Weights of a small transformer language model: learned positions.
Each number is 500 + 25 x the weight over its row's rms, rounded and kept within 0 to 999. Layers, rows and columns count from 0. Numbers have three digits each. The size before them is the row's rms in percent of the matrix's.

# layer 7 MLP down (transposed), 576x192, rms 0.0552, rows 161-194, columns 0-95
110:474532497501503496479509524522509474499518514509482536494513469486533505464518509465534511459489467540449496535501517514519494527504528502480477531498470498523552490497520444496494504510480507502546513524450502448509511481500490525509428504544481510505460506482477523482547472481458507486
101:486442527549511537482469469531511507518486502499481502502526556466494476525497517497501484490506501528488482477460509502505563489430526516541450494487511481503531527480475452513487519541554498549520552466490484501480524491501510482469514495496469495507468493497538467509480507548488474477
103:530486504520528508480513487520482527526511469528515495486513480507529449477487516532523508485484543473537564483510513535481482521480493522516503521516496445538508470478483529516502520495501478527545525516490530478445508531535526455516492507483518494490512501546498518535464532462549526500
101:518507482470452523502480485479556492484465499522496489496447423510488568516547483512516488490530471449489477504509508499494545511523496483497476508497460535500485483488501502505496539508539525492433505510475464463464508458473472536476485536471513516489436532521500500522509522499486492544
103:485517497450506487501502504511463499465521512481508520486522476485466480503544509511500520504528518540544541512521467468515486481490514483492456507472439539507439491502512478531491488488464505467450460465476474500498527514495488541490490536468540519527450505505509527473485534506551476489
099:504445484526524489515464506497525528508497485504525463465474520512549521476521509518483479468468497488489501482516483543461508483498503556493486504473541483499493517538520485547463498528479550475509477484533500480521481422499505468445547520512506504484490453493472538523499509529516492480
095:487510503446535516524563509425588507506514512494516498516469517518529516528475474502491526516519514521473463490511479495493480498502506474495487491499498516489473494453515535505517519484491518553479484453477485505463492499489507499518483505517488474503544540465548578525516500447525520513
095:472485529496498450551472514457468467486528501496479502514495563473508478476474517489553487510505491455477480534500481514449479467518535473508481496504512504536496486500505486486473504483452523523512497473547486496478552545527505531489511501508494474523528480486516481471510513473507496480
112:444497527509513522504493480550487444475500522549494470493524476530507495501491498538492503517496486501461504489476548499522503515448518507523505484501502491490549508459475505499498492476499510482535532447497463545484481501495489522488539467531495478487507520472507522494471542519473496572
086:519483480514479487497472503529518501514470468542517483489494533481501470476556510518487503509527491491503524494532481478501506462488456502468519481485489485476540510481476509499484478504526529484490501506489511497495516481506442489476453483507481490502498518566496507540522517480445505547
102:501549540518452456505487511525478474505509515529540516524462509498499500509505502520525517484464496477482535453504497492501528473480518508507483511526468507507470520473440465474497513565461509507522511518476488454529518488514472524523485522495514519559484515527519520500532490484539509526
088:539486524481496535518482531542489532482480505522484525500509514471475507528475516515464505495472489491501513473503466520476515478469510528491466507489477535492504567502458483549465534486491463525474481521488550506496504547470502489490517494422518483487528492531446524479481505486499471490
102:492521487509457462469538504497494465513508470500470498515491514550497541488484508481470454515516495520523490524476498461531505523515501463522477527558487527459511470520553479448534477475473505492492472518523484494514513486516512482510479463469489534528499475504495476537511475473487507488
092:499536462473469475494517484530504493501499503455483481492462499507493459481535524511492489437501454529488474501535527472500481497467460523487579509474513524527520495523496507529545514518455487472528513470491516524505503522530487497520522475505496511528464487494502498482511538486496522492
118:470533482491499476489515490453496481483536492515534500447476482504530508480507464497469502506512515517485489576460513547501478555483491515514486491479490534513519501543499517524485506510482530464464506511468538523483489498503503503513536447458501500462443490502496471507461474522463486537
102:515475455529505487505513530503461489485532502512539500481483520470509547490590443485520475563466465500523490492514503483495522511546492488533504506476544517501507486502495479523481497482493501520483492545524496508512482495516568512478508470514513496515474529525513483512493507517501509556
093:509503469503499548541474531486510523503488480530513493517509506492502506470460493489485506490489485526516509518522474472493483508492502514524472497523532506468523450504565493457498519505513459481515498510490486494501522492487504510506473447505521518498547497603502539479505525453481502514
088:528459521496546488461462507485511490508496496493502537494558498496532473565501484537489533502487472449511538512498486502491469487518500520497521462531517475524453538525468513499519514503475479500498528493466531501512469463482475507544552477495496478520504520513481519494540492515539500539
104:475497527548508521467521486488536519495481505485483521513499506487507501531478499530437521483478466471500497519486493534482508487495512479526479507557496471532497516516501484489549511484471510485502504500479496509487489491498474502525500517474486473471522502485540518529494515488521506460
091:453471512467482509449471547542526513517545537467504478514513514488513477525440497484468510524524482464483509492485523516517468520546488495512484513513502496470501501515524516524500509491466539486542496458494527501499512499515547520479477474483505508494506483489490522471513534537492511504
090:493507541502520512509510552459438498517515540487502499485520468537527519494490521511536448522495528492524490501540531524454491507527480477527574518503533477507475509532522459484525520514536501465513521491540453516476498488495461492508499495487482469471497498485530499547465483499471525480
098:506508533517486522500469522477517504515491516525525477526487531508510514533509504481494466520511476438497464502507507487487532497515462500510525534483530494550460506531522455494477500536480523504491511550523542513515520498486502499524499511496536543522467479521512497499545488503510496462
105:525481465478481468458509501527474496544467511499474486492516508479541523487497521494531529468472475535479488506470463516497506478537484493472508486527536553481502497543488473548484483507441505527479493498474471527505499510502523485520524515537510494475513494527560493510520580474510449513
106:452541505507468506504509523502527496480500485502560528497573523514454520492531463493507503508496512519500458489479517522519523479513533507480465473498485486481486521479488481468499505500490523471503487479505509486489559543517479499461509500512480488513501517454509514476518497466476476490
100:505545498494489506486474449501481490504517480434518520510475489470473499482497476531502498487516481538517521489525486525527509500509464526539509467471464506502542489457471489427494522468524505494490498526567534499474487502480516487513526510500497541501462502489490540504471440506482485574
102:463458454530547521459500520475516456538515498514481482480534491551487525560498517512492525500513500506491479486468526536522501522474513516508514501509510507534520534500452507458433528497500504514488503520488503503466523488488494500463544493491519510480500515492523511550494416566523487487
089:510469506464484523469473463504502491489504485505494508533473508549507475528460508477482487475509489524445508477478491510455522500540514537512507518465477563511504487498494501486442476468490499473494497489498512519500551494526467511523562487479462527504514489524519526485449496481439468478
109:495511492471494506563522490521463520506459555522570468514474481511478487492514487498523499513492462539493506473488522544513467504462408462529488525498502474505499480513482503523513488519483500486553505456467516476475476491514509497514521490483458479494507474497509463524508511484497525486
100:520495505475523481508488484499499504523447470529513541513469502512503543502530496503464505502470510482488459489517532496496504520469490504539548478486493526525489500465467478544525501466514483507509525481533479480510467463480476512540456501541522476476517534469510466581496524557544495507
100:475496476483490520518487495489453482488491470520475489521504481510517508484509502503517478505464482516465493518512529496535501507497494466463472468495500480489532490487511513506507502496496537460497526524488475491506522534452516500516548512513468519532504517455500461522507508451526484453
106:480489519482494495517467520525508486501491519504497507484498524522526474509524559484477504494500513435477490502518478497503462519491489507480496511486510508492517499485504449511511540506482521532485513475507509479567474493457527557482504504521509454419504518532526493505497515498532481508
103:549480503536507499506531493522490480518471506444494523504492525485481499490526524504513553520460488505515510456532467507460507475506506550490479482469530472502490528482530492490466520501522518541481538541462492499502526529468472531443499530491486461502520539488446530539531495485471472486
097:489463492492469516490524510545507488501506450480440503510504451451473511512533509543492512532510489489493533505507496514516522486483498499516498513500545485525517498500501501514486516508528499472508467543471480509503515504450488499507557530502500501515484541529469498492493505464474520536
112:507561492500542456505488561466498478494484479514519487552455476520507502512477496511460493471498492474508471497465499493527459482474527519485518499485488507508485466498491541502527511472485506514485490539532505514505521505531521487528458455510488492520519543457517500492519471524497462497
# layer 7 MLP up, 576x192, rms 0.101, rows 162-195, columns 0-95
101:525499484516508519492506512472498498525516503490475433496494490521534504482505429551487551473541486510481477485509518548519552482513479501520554502494477493528486493458510526498488456490526528520503509505488514477492477480482513483537547507507489543466554540533497513477507507477509489458
108:511478496479470496521523482531474497520472522481527548485428546515510522500458491450506512500501488535499498476489522507476529459470520506546503514487485520458514501507534487501461476519475503498520502521511468484496512466518485481496495516503493479502508502480524520452503525506502532486
097:528467520526510496523474430496468535499513508499474469520517486482501462495501499503497485457495494464522511567469566451551495511474488471521473472501542488482499487504491529490508503551521522519496497454484484513503543523468526466518489555510475520483503492490489512500481519488514552489
100:522464557536488491518512540499464454490493514489469515511521543508483513509530500499491516508510498497497452527497510492478454521533507445519541523495499514481501462490514519497432499490512520516523545458527496519515487524499483480517490562503517493503464517483536485500544500503541473495
104:478544477509499467492505501527496519460491554480488511493521476493498523531510519507457505522517517518462494556498519494540423498469500505521489560514489524530514511478451504545506513464507479466500518524542511466462519511487468511513520463500514496521523525475512512509486548512548499490
103:488499519497468500501458453500496499501517508470493458540521504483498505528542503493514482515454504498476529473489462491498520513511433514498462475486477514513507512530563473496492493497518547479522501444527475443488511491499530488519451532465529524513548469500464479424508526525494514488
095:512468485506485489482529528495521517494499553500530491481506480456494441478523488508493442535503497522497490458494499557527515482497433532500469497518466531479498456473503514506471519495481520504508546524506487470478562489477542484464530514499523524537516554484498495492501531491531488497
105:478464535466514477476442467507541499488550559458517506489528496504466513515485446477517474532491483434501511501518492505492492470479433504522500488521496509539470496497525491479489511505518501502487484536527500495496527471535479509463487504532540525486472490501503527489504468481537497466
089:476489486450537503506520521499492481507533524480481476524496505475476515501499505523452515479500528526483483508473450521486538519478486481513486491495495468493484447463533462496466491529525475490480499544498510506481511519518472507517459530475476480473555499502485511500464506449508450468
102:451481502515473504494487496519520504535497506510491508491494511497515510501509484502452496515504489494496503480487468515491486512461506503494469505460485472499509473500484500514486511455524535541470588515484543523497474516493500560505494488472498475482438584517474499474498490494492511469
094:468548497492474434497513495514428491476502507473496502495450460510506555483519522517504506501468529487511495493532509565479470510527534544435487519495472481515486483525544480483479533474476519565507524508501431541539502500501504503502483465502461500509471509497484504526496502497481532476
102:554476490535454510484500529532512444513483508507500513464495511512468478560545488524490521513488474490523498536500498513489565505458470506468461475488477513475541492541505552474499518558560487516492548505500518473495541512487512483472500511511489469532520498491472501500487505486503471476
090:511494486489506515483514486531473511522551494491476494466511531463519545497499488529494481492494440504522478521529453494480509518530480494497494523502504516489542473520512495498550539502473436509534507517455492485503536477482483519481526506512512534507488513441477480477483512495499489484
108:553507454460525462507523528535480521521514551480503498495501508510507535471498504500532488512526512531537487512487472467496519459485492511544489511491492522450534487513486504509504526430486478462504486503466465498479456486507454515497490450515484513493487490478511468466497564533492487493
088:500525468540514508482500443483512550519470540495504495487478475484542462523520517470554486513496506469510548511532507489537487482538487531495451487461546495501487532472481458477495469487504510492454487474527478499486496511503492502513459518523472483501528508508522490513467502542506510498
049:485517493505497502468510474488481478519478485509489493495530462535495480449559480490470501555484506473496481449498475514550516430494521493450487507506476512492486519512498503509451489523498504537483452552495510498482468510473528485541455527507422512510503502528458526488535509512476529489
083:477499524534493464522490497559474503485465507494469509478523528473541495483521442519492516495479552471480482510513506502494490525484520469430517545507480516465506482474480529493457459478477443502520502483500467475508460455491521514543476498529500479415445510506496481515490477523501554497
106:495474523479523489486488499495515523534511463526515468459509473501478523498446490488536540520459498506537497512532513526523466501472509466491512494485512535479548503507493516510511453491548479513464517518580539458502492498471500535526549496518537502515539483493456460515492512487481488452
093:488461526499476506462496487505488523514506550494501512469540515508480477524522557456500502534543502482519548562451449474514501461472491495516521509480494500494483513460471502528496493501516496511486506490480482523485527453549483499498446481486532521520449498508518490497466445526499492503
090:481442465500452507547515484548481497492512522492557496486497458522482452498534524518499482478541457481498470491510489502541479471511520519494493482440487535473508525514492509545496506492481512491461474507508496503504457492507498489512520558492486495526515495523532464537499479549502464545
101:539496436478433468496516505473508471509497491560475453447509445515502502504501516534467472508513513491498493532487487496519458519499534454544537522518502534516509509498471505519484479450508483520502488528481485499512471493494517536515518494508475471515526506453551508525497469485513491521
100:548531512451534468506492494447507492491544502533519528512502461482466479492480481514489533542478518514519521503540468481497481505465460511489547473518479489540497492453498551461494499517526491490496506482496533520499529516446482481510499504480477495557494493514504512493520507488455533514
104:486533511461472464523482514503520462486486484516481517536473487508511518502488476498489471557476521538521524497465500468484496533505482553494540502447503544515489502501495497514509454544514537530514495497550461473500491537498444489470518457497499476477516482452477475465520485500551521457
108:527453549492518479479487548486526497489535463533501494492526496482493500521544516470525473515530434483495525517551556521531505471500493476539497501460515542448463452522524537490505466496501472541500498546501477488500520468481466499450553480496508483473508485474556466515488505517519499447
102:464521480469478486512492488543494468520411510510525502471542504501512468541482519535507463524528535494466455507523507541511505503482484513514521461488505504493507527478486488441468538524528491518500480491483499480496462497491478513517547514457491434501515520489508516497524546493533479526
091:461498496508516483508539511474511508546509537528476503501488427465511523485527482506463515508496479474564504471513480528493499564462514535519505529529535483485491500519500495494516509496510483549477489503503500466489496468452475480462505508516546478477548531478513500500523497506477521485
106:518515452458492508492441514466534487513502481469464523512477488490470508515465514480505527498513492511488505519529495516523489509494435522451429476486529447481488517518487465484513537484553543520536548494480522515499516451492498514518518521487512489482492476520493520514468485514510528549
099:467475513503485479547529469491507507510488495498512563520511504484523508488488518494498491492483523498487504470467463551510563462524526499489514565488521506504504502481500494517540507516546492523529492451485484529509485463564468516486454509497512512480481435491527511509513487488526553497
092:462552501525556522441505511499519489473520540512507518480520470459506503524501489493500488513474556512530476485486497493513499489491490523459507463493482511526515467518528550480452516514493477457554498513477507515520520472495529486495502484503525459538510500491537515501507480509522495488
109:452570474474499458520492514471494533508498487519504507520452493454490493446454445515525505474496481464526525484470509485471502508471535510536487476462498523495498500475508507520496437491517445530535532539497520533487521524529470529489536476511524544565437460558502474496483500462510507518
097:475473514482510547522505518527504493500500510502495536528473462477494503509433542535481492464473519523490514486495504497499467496500474479547516457533488491489511470509466557532510507434486451508523514521551506492472497514518499461475512455471504485530454496520505491502497496520496533526
098:516516467495455463480474473498476525525484521528517543534472500510458461523470493457474464481450543548502489517495516536494497451488556499468477464473482464494505506500484494468443501484494517493505495466522507475470537461505521497494482449521512447482501453458520510489505502500544453517
110:474471476548485455477489512499519488417503494490517488509506504485529458474496495502423467522483504538466465527494521520535478486500511512503506537522498491460488469467545544522506530509499481439536531530501518522472496523524462504501509504467515519536526507466482485502515488540483480489
103:458449508480523511490504554470511488507583508512502478533486470487485511487544524477513520478512461493549491494538504455518513514551483493512501495479454481498519523519453498517512495492515489526499487497499476506448509483496484493465503456505486524484519458518512469503501453489480485501